{"d_model": 320, "n_head": 5, "activation": "gelu", "norm_eps": 1e-05, "positions": "learned", "attn_scale": 0.125, "init": "normal", "init_std_down": 0.00593, "init_out_by_depth": true, "beta2": 0.95, "train_tokens": 1107000000}
Each number is 500 + 25 x the weight over its row's rms, rounded and kept within 0 to 999. Layers, rows and columns count from 0. Numbers have three digits each. The size before them is the row's rms in percent of the matrix's.

# k: layer 5 attention key, 320x320, rms 0.106, rows 105-127, columns 240-319
# q: layer 5 attention query, 320x320, rms 0.113, rows 106-127, columns 240-319
# v: layer 5 attention value, 320x320, rms 0.0912, rows 64-122, columns 240-319
# o: layer 5 attention output (transposed), 320x320, rms 0.0795, rows 64-122, columns 240-319
k105 100:481480500537535499517511519508513533493490517504503529477483463557497497476504510515542513523428467542485483504564448535522558491505472530543490515489490487491533494485513471470511500469529498530502469441520510508479526517458506545532520482
q106 094:493509494500506506508513536474510486450502465490519514439566449522521454489481528499484497456476479508523529531485443496470465492502540483475423520501529497496491514521480548490495533541514506481467494514507545501495505486493495495483497538
k106 105:484490526460515519512534511446519477463520497443470536486517475529492503460484500490495457473454472503532535490475454498463480511512545499476462515512519453561514499465476527488511563517499535524453481538465519497510497462469510551473501528
q107 096:508510517523454503513515511504501509525505503503473514500536427498490495479512529498491483530519542479481480462463445479508501475489535504491521523538518456469525508517506466500502524549501460487519548501506509520481509498522458499512520469
k107 102:504457489492482517537460501498487521507502514563472500514525483509517509526474522518483543494527498508486541492484458481494504504486504489486555526528510474499460471516503483495496531483487515526511508493507502512454487498535503480554513479
q108 099:515506468498482489496476527504518541514491502493490496506517490476484530522448540547509476534475549477525489486542539458476521525506478477500521506507547479490512516467514478524551513459494489505462483522480487483470516498506529506485515465
k108 108:493504467517508467484508501550493503424518518498518534540502505470468545458494556484503501514522507485512461502524465467515495528488454509491481472490490500493499504523470511514507514516499497487538529479534498464506455523497495477553489485
q109 095:496539499522512540491498509533474537549505512516523495532494509512493503497539472520512491549464463503529477501467538530506510489498496487447480478497519527434567501443514503511508478518485494513500480530509456517506449497514496530497536513
k109 103:467469473524512503520554522505491497440537503520494546471482509506490494493550479478478520515461488517492501504509454534494455472485457489481541525498465519496550448443450498508514520508500505491517488521477478515478519470559470519512515526
q110 097:485493516509483512477528519461469506486519491513494436499493513551508509509518522476523501485537501483500545513467519495464501491432464535515484527491505483523478454533498514485477503501513530508498493479535539472517487515505491483473497503
k110 105:515491535517498465491495507527503478478527499481475483482498451506544506492512520446507478464539445487509508484442496459500530498436535505502509494476483501518521469513530542486499485491510493492467449554514541462517482491521479488520512500
q111 093:488531480465499519546474470524504510480477512492469510480532491493546485519499548505546471472469500513477517515468468483517516462494486524509505487536495528452512491511479518528481476498485477491521444477492481488477454578508469535500466491
k111 097:526467485462499522516461476526477499494514467461482542506491491516508476526438546486549501482519478533456555530510483451512536520491470485496501495559509506440538542520517485543473503542502536480517455492471455506492493523486451537485494479
q112 099:506493527506485497450463512492509495531515472506515490479485484462503458501491507519497522515508449495449507530480506493493477492533493505520508472501521509480502496519506486515469476489497495483509522509463479498497523481548496453498483497
k112 104:537483525536492497449496552475495496500500537455514502514517509514494480508511537502519514513544527481455483535455495512506465476470534507487528537495497494495530526504476484478536483512514501472514493491471503528500545540528497478548513512
q113 092:516467467507448480500524496475531502482509500476525517481501492516490512511485499538497519505498452492439521525450565502535506498506501467503505442502487505489496510490465524496463485463505500522475490520449468507539481485498499534472512552
k113 101:500528475487532516487490516518529498489535504504517470541538500514467465514469489509520524518556439515522493513484507506514499510493509477474489530499489458459479499505511529477473531487527482486533450506510498491509492508542501488485506513
q114 098:498466485445479517493498493520508500503464487546480519481477497463493460506537513524501482520526544497455550496472497435461474554494486497487474478518485489515475542528502493537479476490514460491514495501492491497461463515484497448537470510
k114 101:487508507512506471498504492501501495488522497515503548527493542482503487512523477477468481467528495486475538490489528511505514495507514544476507539534463465500429507455504455482477477478532438526522490485524513501503481474495484495507516518
q115 091:489499517504477474505501513493464496486502458453519471521474493527505515487514502513505572466521525511481479494487538547438520524518505496481497547506512533483458512479474479514502517497504484508517502508504538498450480484467495467549466484
k115 096:473496503495526466530523510503450516473480474500500475478460534523490500499495495473505530451494504464557438519510515499477525525515481521490502501495508513515487513516479506518509427540487477500472491474451513487515456498487475479523512525
q116 099:520535513481465499516516437524488504479550525497498483488494491466474504487522431541478492503464497501502478478468483497470480479520483549527530507512478472516547502516502478535469450528486480476499558518544495512544502545507537502506565505
k116 104:480493510479473503532470509509476502468527516499504507467513495483459516538478469478475536504507505496521495459488447479468527495467508514511508502501554576512519469486519518479494439520495510511505496526491468496493531512508513538520508527
q117 096:471512449513451477520479516530486489496498516504516493500507542519479528476510485502507536512497533536523476508534472501481475516521549514514549511521468502473509499469500516499548513502528506530487544543505528470467526486542512535498472477
k117 105:484486480510502532536485508522516545451432483495522471489527493495484514539452522492516524454516529523535492527541440480482515478500493450490501456515527500504507537494518490527479490493523481498489493526501483530528513502489563488495453511
q118 103:558515460491499481497495504545502492507536520529482468484493515482467538467517507494490544538477518446491496523512483475516493497484495478542463502458481505512494456500494463501518547505550496474545512528518490501505546517541497502490480554
k118 107:529503469524470523504476495483545514474498557485511503550430493475481507509472460495486517531487527469475506489523493492542453512491509472473475496470490508512477458445494480481484500514506493485522487501511509509544508455580508528473470482
q119 092:525500494480514504550557488490506511515507509483511556521481504535462538479467467540516515485529504505542491473516535488473495500501534521512480477483470518476512480488464546489510502469518511476532487528507507499525498518510482502519554517
k119 100:517505505463503461511523523527500499524497498498507517506467481516500550502495490535518514461482438497476473455486523508449500433507519517501494546471501532503530504509484549504547524514499528487552464508522541497528489483454485466515525519
q120 097:506519496500521490458552519512487526510471525468550498505504428479511490480521518494455506533510479472496499507530487516488500504493505522470461489462531511492477514521496536485498502506571519517524510511460464478477476565508494549474516479
k120 100:529526508532483492506516456483469537507469502480521496526496481495495521508516516527479522484524484493537478449501494493473503536475495549437479469454482495515520512507511523492509493496538471533493547473467475513495513545502490534503490467
q121 099:470513465485464517502545533467496531478513507504503527495507520544479501524545550466549508523492481494482477467523528510519496477497478471507529467486482507507529480488534521497525515498514524498517504532493492535479585493491523470508481524
k121 101:462508493509488532460520526509506554507511527506477486502479518535504506480452511493514472500500499467508490492536559482499454470520442477507517502491498520482516459513493482501538489492539544506521518530546501508477502493513548516491487511
q122 093:496455499460510476472514512517489520490494473474496509486453484509517479505508473499510521501535504554477484496501517494504469463484511528522509454532486487499492487562504537500475553477512509503473481514515507517477505507487507487483483519
k122 098:468485529469561508485533500502447562495516503513515503472503490497495481478492515508511507512501549496449508485478482483445470461504546531502499501502532516475501490560566520485501541432503536461519489489478509505525508460497482513479499535
q123 097:446489525449475481470550494520497509485453471504500466505521533474514499526520554518497474495479454499526541496532455548488521527515483508488502418508529487520509497450487459486466510491452504473467514487521499513515522502524511453495496502
k123 107:487513517514494482495504532522490526508513476481520447467519443458500514494471519488494493494516502492555497529538465570523457531510436541503504500504546545493510502495494510518516510542498518490470553539545479516532508485481497492522508501
q124 094:489479547505438483525493496481507503508529532488567494532504487491506479518526485516476480497493503463465527532493496475516531488484514525538488528483491511487497505511461503507535489504498523501528511468513519486492513477518488506487480495
k124 101:483461505504481468507491506477493466536500472537548515527530494508546497492458467475513501476522517493495506520450499522522539540501515520522509527478459465532497473507497473511519465482516511488549483464500488524507519506465504484485495484
q125 099:516496502458477514533487510503432490502470489510502529516506530504516467472540535518486502510517470496523490541458467498498493485504510497531512498502482483511498524511501517511496502520521485505525500531484504501519548476467504541502469549
k125 107:503489493489509526523518527533511483510511509501487491539569507527529473453498446536519466505517522490505481490502496529523509483494475509525494507522502468509520456472510541534500504508520477526555492504474491452488541518507492484506514524
q126 094:493482533480457505484539459499522485520468497478511477494486496544512500504535488520514481528494532551509535538478493497494523506507486477464502538470509525493515518525510457490460490498487506506547517511557500525482474516492512552472512473
k126 104:479510524510497509503518488452491477514516507532511517510504524503511484522518502498557519500512491497474527536475526546546510479520503484487552546507479498524519478501452463504508473539488492534517474517517524535525486538524445524483478499
q127 098:486525464532470458496503465514498444489545444473517492509507496480491481469474507540495503505534494501501506494493514545495499503510471514468488514460498477483551510528516453516491500505448513535505513506539518490484549505510490497504524505
k127 106:499488508517490505481469513493501466514485556482520592494492511461457478513477520515506464497527543529494470497449481519477497508495496492499483531515506485488528509521513479519518535467492506518505435515486560523493496509450481564504492489
v64 091:482500515477539462468488523515488492498502514530493455499500471509481516493475485493513498576495496477476464472500517485484495497552538488484515416499503481490505486541540539494550456523491510517500520506505526510518496494463544441483467468
o64 097:498506486527502495509511478471520471522544478476513508491516525495540500522499523522487499429528482515515528531461470504563505496458484471542495557518499498494539485489468465507475548482546500517507442499516467484470484493505483489532536510
v65 088:545531456501516479483502461521513471519502508526507470528534486540547485518512493524492502479464462513498506475458494497467494485522495507527547517494475485507500519519558438549506520543449548511483538494470553458471517511514514515472514501
o65 092:462464511463477536515488475489472510500520478521510502470483523475464509469475484503518501518495498480505461490506522523542491520500510518505474470508532475502493497479455534448523510462512473471484466487503473527499502501506481471488477472
v66 093:486469505496504495487510480523491462491546482457520506548509508472497522498492544485496485509507490498465485447492528519490477525496525505506480532534516509509509532512479455474474508480514514477494500488518490483538531482508450476518554531
o66 101:477485465514500492516522505514514524509444485501534506469509516537514514483507494486506547496523483476507536523508514512488496483532453496500485466494474487484526514488513486444541487505512472484496514527493490474509469506496547516494480458
v67 086:484524528500525473496454511497535510495486505483522477507499513516491463504545520511493495478490481480505438504480510453519490506503486446500546479514494508487493521473488455494521533538483507504550539536516522465492494512552430493484510555
o67 093:477474458443490504503514473520491509497546505488443522484527483476465506471492527504513510474483509565506566497514487538499526519515528509509481510484497535479496504550510571546426482525504501472492468477518490493508490491482498493497528469
v68 084:480519537459554511524487539536488486517515503477462511496554510498487443478455492509476509494510460489498521474494496493461513499471546523525527519509491516476471517485539505485519543491513529499456495527510504505470483489495507479518492477
o68 086:535476505546477497496518505466477533521463529484510499478436497519538541515536499510508494475500560502500469507515502487535493510543492518475499454501519489516543524515523519536454451483493481552491523495526470481519519499485536499484486503
v69 090:491493511519512488517446504484511500493507501519468503457533505448522528509517490479510474518520471499536507506517518498492480506487507493505527494530489463510515503475489503525468473519488520489456518487523490536540432512492534434525513525
o69 101:486514512503506489530525492480476472516504531467507514496511470533486478509503506480488529481459495499472497517520479489527508488531499466519441544489490492494498529534585509477470506475518495525535456517462510467430506488533491514511486444
v70 084:503492513493533476489491536527499502516503517489497499490550522510484480469504513577463472500480497508534562485505499477485527504505485489469504523520484522504524501517512507496519519491482526472487523474492517447435507511545494511499499491
o70 101:494492501498513468494500481476516517498507539530504506490520516517546537539464507474502481537520507473477470465472495521523443529504501532515500483497502504511518452511481498461482485501498522499496514544481518525529502498484488464477517527
v71 088:509483531496513482521467489523518533526495503476488503500506491507530507487511537479522497494495479497474491515436466499505489522481498490534463487488532487519501476469490535476467500452479532488487522530483470503514479520490512547487491529
o71 091:468487481486487510479539510471503465499513497521499507489455524495496523501478497517526479517490503500496504515535522485496531504527520543473540509494505482464510532485470472543575508476498488509508519463502542529505510504453512439490469479
v72 089:488481520492463472474561514514551506529514512543503456514489470468528491488510521504528476446502504494510593526478535504508485544492466547529439488473494519506514525485526491514535501503522508506492465491495510512469490572497491471490506483
o72 094:516493511479524528560500527483524522481497500461528499444487533545490492502488492489507483541541516489508434492520514468503503496521543496454525512515501501468480479498484510557453516477508514524476527498513507518500504481553498549510493518
v73 093:508490481519495516505494505488485484515529482514520503513509483472463481480477486489483530486546525486543507488462513572501483526518529500503496465490506529463497522516489503497484514529497476517501502509550516467513533507490505508518519525
o73 093:498497513471470494465513488482509514478458521457498526483493479499495503460502503564482484495470467495440494514493487455518517509462442486485512523453540472523483493497503518477491537499482534464515510467509472513486480497532485542508471509
v74 086:466504538489495519504534516473509465484495444507538494512485492462513457509478525506514494504507477498461484523520514513469538525526488542491530491492502514501480519454508537511510526515512493454486494449499458486492528495494540486517467546
o74 091:498516468492458486472501514502474534510535513493497462510467516513504510466503473506490463482485530492535522535474421496495474453466479457484537542499463487491499495524540509531483488511460516544492533533480508495543503476475460452499513457
v75 086:521490434475499470462506529495521468503483478459536523558452481524448550520520450520508515484466516470539499510528508533480527462497502512497506484493531486472491508460522516501481499519500540509489504489457501519514518467476509481442510540
o75 095:495481565515503538511469496500509526556504510512431486480504490464578468490444519460478490501510497506502518493487458511494461496493497483502492510524453544492503514498502523548484465497530495520495473469527511505507487522473507539512492491
v76 087:498504504502517470493493494509528494526479486505479488500464529524544498495479495508494485480504507473501480510523501506456490466487542495509526538517463468534506516508540526521527438522513447491554535481487480505552548483550498489509442496
o76 087:525531498479523536508480515494496515459503497531546503520507503485466529534495521509477508518473497488494554494507458499495474497514459510511463499489479526522458496518468484480466554486473508508466486490504526504475475485455559486490526519
v77 089:488493472475499493458502498482492478529545485492520509475452543486454498475522450501497465491453549437496456465487525526478508509512509450502488498519523490486480489504536476507499509555492511501450479505483550496495504488495540519536483479
o77 090:454478540517531479525525481556479498478508523524491491515514467467502498535506520506514508525546460483471520513516530502529490500444502532464485522504467519512556472473515494493522495456478464486527515488488479504511487529523467472506530512
v78 087:492525519475464516513449495549489494483505519540519542510495452506514520449464464506497490514495477524512511518483567515504479536473474469511526479513509497471506468535494473511474487439490502486510466543511464506451483496446521515523542473
o78 096:524525460554521484517522480472499476476486471469513501486499539549472490500517509494473539476492532469535539488537449510494555458551524499536455517522480511507492520492526521531518482535492512507508548444509528502528513536536477463479471525
v79 091:490495496532473542526482464518493528504520504499495483478497486499504495532471500482463492466535468458521485484515477498543508462490487504564497506453462499514486507477478528498469453451514496509465490490492487500509506456511522575528523495
o79 093:549483481486519443520552533502538479500484498474514488526503523483477497508507493506537518494459518470467502506474568518469468510465523511450499501482523483498457515506531466526522515540487483465537498519520507512542498495497478483468453487
v80 085:487512494500484484479481529499530493517447509498460475520458451526527505461470494506510532524510504485512550528509523496470480520488529470500525439558490507515488523527507531471492515480496504517511500498501493441495492448473502558499498460
o80 092:497530490527483509538539466497477516475494490502494517528541511504461522508520533514523484506449529512532448478481509478494492516476424503493503511472538483485521472452507538501525464471557469475491518520523496518470509515497518430489480519
v81 088:516532530481473503500482496436498489513512498526481462479507510491535519499470502542508523485517487494505483526520501558484523542495463462492491489494494499484475461538491538472484520476530484509543464512525505480475480550498446475440511527
o81 090:504445495525511505497516490510489474503500506482504539526502477502482486490541512456476484527521491554476495491511484452492453442516548460515549516488509505471492533484492471554502473506526511523461510500449497496515502495489527507549472485
v82 085:462495522503512513537453472499461488510505546479527485486490421525485449505514504481524488498470507501487544508514521483526467515505508491508523501532529516470482503445524516480508478515491509524504546521514460468542523535555485459479468497
o82 095:517481498505468473511521516462505498537455501530504513487536512541462525520524475489538458507534511506493478486511468503475536496518506530498502493476485489532531503555476517505503538472510485464524496453493528485497452495506514515504530487
v83 088:458480489484513485468543529527518491479511527519510501465479520513536485511516530493459460468538487551476529485537466532470542501478492503492488518470501485507454534533457480486548507493487535482523507515506486523486494500512508517535457476
o83 094:550521495472482493495447496451478508490485525499473475505510488503469528512461473525482501521475481459566462527429510491536463473505516492495486515505466523517557477508500504520473518512515473501472490522496513477481483528501475538493514498
v84 089:510473523485492508551513528483525428486495498474482492492567531506566487498513459466502499506513476503501533493499483506516521510510466514476496461522494447522476503509518520502476507530565493477516521490507509535446535499503541498498504463
o84 097:506514487528530509474479483482520528503503510482490501510499504506461501497447544518554501506482497471509482525550523479469486474485522501515471513443499499479521517485500501489543495465444471502471536505470449502542474501492450519486521567
v85 087:520539520513514514468465482497526473518497503506522477500511499543471509500530474476517479453539521534490484548472521459530494529474504498538488526512529497472503506529471535561486512519456476438481501517442507484508498529506494480511497488
o85 092:437491504483442501533533481513499558529537493468456469516475492449556458518525526527493523495497457474495501471521472516475505487509519511499512485471498506526482487493516467469512503470530510524512482491555476494487505483425504525505512471
v86 086:511465494478494529492523492513529470523470449509432528466504463480485532463493510557491533517504466511474524456542474517498435498510482540505558545451468499479475484461452493482516507467505501480462528498486555485492523522502490455511476520
o86 098:501463496462471486520469512475471517505535551478536498515514518492505460480510515433515493505474538493501489531504494506518540508498518459534486478499511507507469494522532466552474502511506536537521519485505447515482479490474493512534518532
v87 085:542467452501485508501494496475491461456507502527449477488470506510501521478471483489508480479506503511469454464453506499504501500509468478475547510496525452491493531489483528492507506539472488522544509469537515484492478473498483507524471515
o87 089:514500518458526471518569472534504530532514525513532520502491487476489514530497525541513538455510482502463542533537496466449480470528552503530467511484483532466479474516522485483513450526530531441490506511463511526489512514515504515470477470
v88 081:511505503491527481522507492503451532467482498478488498502474494524523510495494484507482494495495509465473492480494508546481526541523530502533481486468504538497492480517494482486513496523519532517550506510472518502487520536534529526471499445
o88 099:473489480500493517519488517502522490507519510541516514519477517506442460509507522470501530555498476517461497536518473474505511500499532487496481535529526483522534564470506499583507524490507494495530523509517452519511526454505514481537484550
v89 086:490499535488490521484509524517507520518510485456466535559509506533508492510482452499474469519461517463523529444496497509487473509513448459525520465490503531513499514520501506500536475472476506504506505518483533500535489524519481509521496476
o89 092:501542487549484500507496516472506444505495495507540512445456486494441513466476543507524514498519486518493519543461488455523499495529515506501473501500533477492486488478495477482456507516537484491476516508516474467513490468466528505474489532
v90 087:492500464501548495510476485480481504498471505483517530494523492516476488488511511513484541530486453510539487503457493497501478498476492496455521470468481511507496472506454537491454454510537498506530496504464539519490472468513506495479515488
o90 089:518517496485497541498485475537507489496495527545495468509493509502529487506463520527511531475494533472458455483518514519493492500521506519560496496531538461495493526519534472493490519496447481479468509524516451533496499521499524515511491553
v91 088:513528501436491527520528528531446460493485478517537509470532484489485472505503505476512503496530498524519463514498480506517504477485480521539488480519461503524477498538529448495534520499497439505527475523456486540502515522482506503477451501
o91 090:471517489532501466533446471475515545521501483441492484533481510506466541532464522465506523507494510492481510478501495523493484526466488496471513512483498484513476506490472494513456467511479566520499505484533481487504463501524490528509520481
v92 085:512471525500516538500469538519454496532540486485532505476468494573474538513549477515489490452520503486510506521469507510537536562530469511487499541521528485463475520491522519507538512476539451516484469493500471445511552502495475511467541520
o92 094:463507488482501493493487501521489484535473457567495468544522507439497463519500541494491497509477505525473489506501466431515489464510535496504496515499435466519523498480493487483485498527499555476532519497524527538460486499530510444499465483
v93 083:495510533478480503535507489577474510536501502510480521490469518477495528517487512479485498536532468474467541526517506517475523512487513508515482485557521462517514514490498489574531492496506459499496508495458501517531499505502497447493537479
o93 099:534514509522525499458491494435513484508475468477498519497537465502507524506520494542530454454524496519494462508485548518474472465516513526475493513439454499493492454473510506449465527510470528522480490493530525509519487527501519480497466536
v94 087:527504499514507500524510492539510498496482519479456504507482483496510535551511481520488506482484499516484529506477442521524519507497508496485466532503500510510495472462494492517530479513507506529519531537465496549475479527506459507514474491
o94 098:484506464494457501456490516466473485489514495496470507469487514495482465472508498515516535483547492480500496519514505477516470451484509479540485494505497510534462524555487475483467468463481462487460453469513481469499493474472538473525484514
v95 086:524509492500498498528524534486464494451479535521491490480521480476493470531483537525546504501483526477507497563510524492501448501484486518505525523516473511454505487543512473511467484431473513469490507475503537493513461450528499480470542514
o95 093:488511475477474511499486506539472542533542500468518511536462521510513497527541480490485487503510461512504501509543495515536523476503499496493462505514491494573492518479505528483517539585540499546524477500496504498502487559550474477562489474
v96 085:509501491498526517551530498481498517488528542471514482501518533502491473497518518432534511529478497487507517531507465510522480530518519471489496522479490533511494542522488484516529485484508478483474499464465517486490449519534503479462465493
o96 108:511552501510499493476500513480509482504480480513508541504564523535531516468507495531512501493505493479484491494470517517493472478485461549468476522501509490489530442534461512459498509527535448507499519520527493492524516513471502519487509513
v97 082:514541541472494501531541539494526500525493529501495499467471503491493511475489498489507511479537466488468533460449500515514474469483485517499495509467530501490554525498499522507483540498499485524520507471497488562516507506475512477515486478
o97 085:503499523513463529465488475530487535468517474488515514528523470468534501511478510503531497523491503535497495537518494513501490525529528471494511508520514460492471484498512478460534506504518491512464467539508508477501519497502521499450479529
v98 092:503532487502523504473502550480474513512487516547475484511490488486508507478473505505541508527533507525481475533515502504470513487528475499527491447469533544483485479480488488512505482485519516509526495509528495503477544513528500524491572460
o98 089:518474527474526519565511505507506478467527510474519487497467510520508520502507506490433483466515534514479543438497505551500535497470539510521507547524486543537509505523433511478456493495492508497457479542520512447536513478506492486455435546
v99 088:490522504525447451495528472493456491485476466503486514502481508494491507500540491483508485521485482460483475484473465550522501489457477487462489478506481498471495525496528507535482544523485503475432498519520481494530530518492510525534507474
o99 097:461507474471512551508461507507529487481530529522472496493502509516501508491456490535493496528500514536506495512526532489520509494563534505542514512520470503512509493528507516447537476504512481505513512509489470509508465484482511502483473481
v100 087:517505473470483558527487506505492505505523503459487497530483485490469486487474519500501532523514509499481499477520478488501512551472537506484497495537478460515507507508493493517515510459515466509464530488479482537466501501505490450491512505
o100 095:504494487498521476487489469489510516501491518545517506480500476486528502508476476529523444518528520499519481490478506523457501511495484508495498493494463521517516478459469469537503498532509509539526468510548532459517515528490511546506482484
v101 087:547488519543491515505517485480522468487515486470522497497500503547486535477501471486502483485487470496490483553448507486441489521518478499480516474496512543479508480485494444474532433511507471494462519486507514504479510500466528551526495491
o101 102:472523531480524506476502528509492503512498516524461508487509485460502489525533506494484515468486493513510547464537525493530505505518556509540489518546500469522484542466538530519465536541500500506488521508460496530493491470491486493503528536
v102 086:512501499491503541489547499502513506454511473511488482519482486530540476538511479541469525486497491475485499477505510474499525468484510480506485547489521482484533462487486512506484501453476495471499458502496514473513525504491493476497472527
o102 097:521488480519483466498454535496482465514462531470510525501514509507509522442501513473509459495483493460535519514501485538503455522481519537489492452502486486533475516519468453454538455544522478511467519500476492507452469484520481475499514497
v103 084:503502564494498511491491479537512507502536470455518503479505498494510515503521475482497521467516501493437483539508500478508479459503529505504488493470494501531532550502497527465478489475528497475499528519540531494513516531476456506541506542
o103 090:502514506462511504533478500490509486504478474529501509537479480544483495486462488501559535519499494491538503466525505490502524503506524482516480534513524540476490437486479479506484503525483528468521499522503475527500531520511532496437513486
v104 089:495517482490498490518441521536508496488464515494513548461507482490469544514489477500493539501468486464515487502461490467544481483500473516507481440502430516506495519509467535473504454480533501489500529497509525480544503513551499529481511534
o104 096:485501532503506511544524492474476484514528467511511468501497473501505468481510541480456470508467478519503507529528518506482486536500498482515533554517546491465485521502544483534499578534444520527504486511492471459460509489471487497505486450
v105 088:477509469512529569469518480477497536492470493511498489525496507492525548479479516488502463523526495547506543533511455493477511475493429446517521486513472491505533516476477513500500571505562477451519472489491499496492471508494480477496511534
o105 097:502486481492484476494507477496485474542546530503532486433488424496492523496506505513500586510483499456482456473489521486534473504525534531488475510466531486457474528524518475470503451486500486556483488489462487509484481456494478517532476465
v106 089:467504497489457528464489511453451481471488491502503495522496522505517504468474500505540507465542509485488488513498519484519498523488494492465490442491490544490487475495475496508482537468510551466476476512527493495507509526516546509511519540
o106 094:548514475498532503484511477531509480514461490524527522499511479512535510551508472527466507521529489537471521492486508475482477515523512512529550525492534474523527498520481494489485457514493436519518492492458502517502532469468474500464522469
v107 087:497509508550470534525501499486470468523496473517445452519475482507491500525432478512452499481496451525530567470495485474474529497504476501465516476525510521511546514493502483496515516476473509501478515500481489479505516520461476449489495460
o107 096:540484504524508488478514491547538513482543499517521521493488513530509511497547499531498544439480540478473464522490497487514514495496500468548470513501473506491456520487520506468488505477532538493527503468523503541473487480510505505484515520
v108 090:494509532466520450525505494525494542483510437527518478541496499471517529470470505515508515481468479537521538524502518483505517476479515511554537487514462500532460538502550505509505496495441472533481483474487533495497486565506517551498479521
o108 095:491515527526536513463495506468477486521466522486493530494499467484472494497515473463472500509519530500484506502469463527529512480521510500459507555490512510491518451473490513501494507506527498501493541506530491517474520451516453455486499432
v109 089:469498506450487519506493540499518516477520438532492498483521503510440425488479490529511510500484503540487545491460534487503483482491468488454509472493543499509485501488500545503443488538510489497479531503450513550507500480540477511437515500
o109 094:524496533526504483502507465510499444470470558484503460531490515488554564499487466486505498519501512491520459498514471495478550508494503504510523497487481518466497502516503490502521490500492452496486497481532512492502482499459473513548484528
v110 088:546481514449539514517516483482490502472519506459487457488532465486537483515546474516492491435538530505480451475490526524520454449443508538467546443494494499498531488505496519508500461545493473491469485515487487507499500498497486499492486539
o110 100:476520497552504541501505509510513495525484480541501552543467517526513517475481502512512499514497495476545533512529507464487556525531497474530466515526501465513474526502497473491500500493505519484527509450538500476500490490518497473491502494
v111 081:550530521491514490498497521491502530436502559469515472518504537519503522491541516515493525520506514514450522509473529501492485519452494497511534532479536487526476476496463476463511511486523503493456500481515504497504538474417488490518494530
o111 095:494471539496482531494513472497524439556500460525515492539475488527513473470502499500505503499486512495527520497543450486505517464513474481504467515526520522496463532500492501521473485533483485487529517531479516510553482556518495528471496489
v112 091:496523481534470477483483514481480517470524475494549515525469446488509497479497488499523493514528449530472476485494491535509491486538468507500423485519544500490506449463468464458491483520505474500527483503465451464470540470516462563500483477
o112 093:491454486450515485481539477557495514497535473507486484477481530519476498513510521496467512507450550487497524514509472493504540537479496457502527479511487496493482555502511501526492542455528464453500514495498523512491499498513488451483482475
v113 083:435506514476509504512480496504536482498507499470438485575492490524501512547471479540517491491518465506550455525493513502483494514507486499517483488498525510501460516517492510499525507455518525507484500511475451528501504528475449420491467496
o113 088:596506499518486509497525490488452531495493533506530533455498484497520474483538480483495521474502527499495526500508485501515499516489484472486490490513481504520486450457516481492496490527493464491537494508499550515528478473524506501532509493
v114 087:499527522495476480513489519456515490466488524506484497519512473489501501504498469515494475446521489502537505536514480549524506504476511512507502516468533527538506514505478480487483474477501497511463467490465459492516493514440551511565483492
o114 093:547520499470512500506482515477527539524492493520470526469523527495477506453493505504484540551508544518467477460528509501505523491535491525492543477514510484494500468464523532520515531501523504497480498481516483537470504521488486510432508518
v115 092:478475472527489511506458507459519467502480493480476492540516525522514483510498475515507475495474517493530454493496494527589474534507466475494536517488482488544473477483434571490525514516501509483467477517481534560518470492464523500470512474
o115 097:504483479516502501486522457519463515520528471479509524503502500514513520478486527509470507488552467514482518520489503489452481502492483536494486474489507453455513511498539472491467467508505523498523508479522462467503502477509518474474483529
v116 085:484493470489453546512509503438510526520454513527505496502512532505502513476495483488488506460452511484505511485480522500479481520504511469535487500502471478477458472476496478504498529480504504517525463541500538496483498509496508474513473497
o116 095:490468516509555448507531543528493510483531443493519467524467495512505491471524511500530491522525497474488508487491488514503469482533485519466548492453536497505531477510492506495524499465517529499482488474522462502493463519484502510499527522
v117 086:481488517509563514485478525506504516489459512485490511439529467488459470565482520517523525481466481469488497506508450502515492528546484527478508466551501516468491496522462472479510483540501504503486513480514501542500436463515517522528497512
o117 095:519488552460460467462503538487485486501501520532531515499501512520520516475490469482509463521524496548491491486472537531478525486457493468495514512462498487497456486472556494472513529483500488512530549489470503475490512508447507511487501489
v118 085:515481514509493512490483452524479517515531506537495476501437507548495440501498482503512498463469520495493476477498451474523461483508508532500488448534495489486509517474487498499444454499494516478484520507491470517456487483511494517528514491
o118 097:465520476506484486504464529499497508492476493459513474467535485477516564530535510539497504516540498522486482495463515537446478513475496511474516504453518498478492506541545478464568554494505507461524504518485485507533500505522520487477473513
v119 088:513518488542501492532491484491509461493536482540490527507490482478520498489506502485471522491538473493545489504526522488457473518543504471524486493530469488481479508508479477515535512536498521526487534520474541528490485500487484511462475482
o119 095:494499525493535491503477500509503532471485553475541526462542535459532510476505507497520464546470530529482503499502516517506532490490490518454542483494503515541530463508489476519509459460489481517530474470468476502537488523503527485507523467
v120 085:487476568484479514537513522494517499510510560441508516488499511468485517476544498486484488491492533507524499484486498484478514484523484526513497477491496527521519474495493493558486511505470553506478508531503525548451507494548516473534532508
o120 090:547484447532543508479466489493511530490525455513504444469538476476537486499489487482467519500529519494508518498560484511523501521478506451482518503535494470502468527532527510480530487497529526498481473473481481499507503487468495569522504492
v121 087:498491519475498479475481518522513493473476471493543486475494466504531467493448468475524491525513534510516556527509535505527470508482467477500514483518509519500500475513502521504504530493485498456515474542498485505474529534492502504489477517
o121 088:509477481505495501535565478471475499494475538514493542512478490510486540496490510492504473501486470493482462466493458517499526529494492501543502522487498493532545505537506477559475488519537503484496517479511510510492494534496470509504510479
v122 089:494443492483483497450494478474461493494494533470511517508525536459454483498466513508508457476480541495516518484520524471528529490467504504540503531555507468561528497534536505490511524481545489534463514485443529509508496481509483497506470483
o122 099:501517500495501517550482516500516497503476471537502475487531485526535520481555470484526552503467464508496514516459480536521494496510516506459506491485503527456484523447482519478525506490472497472534453529556498518523493495496471527504519502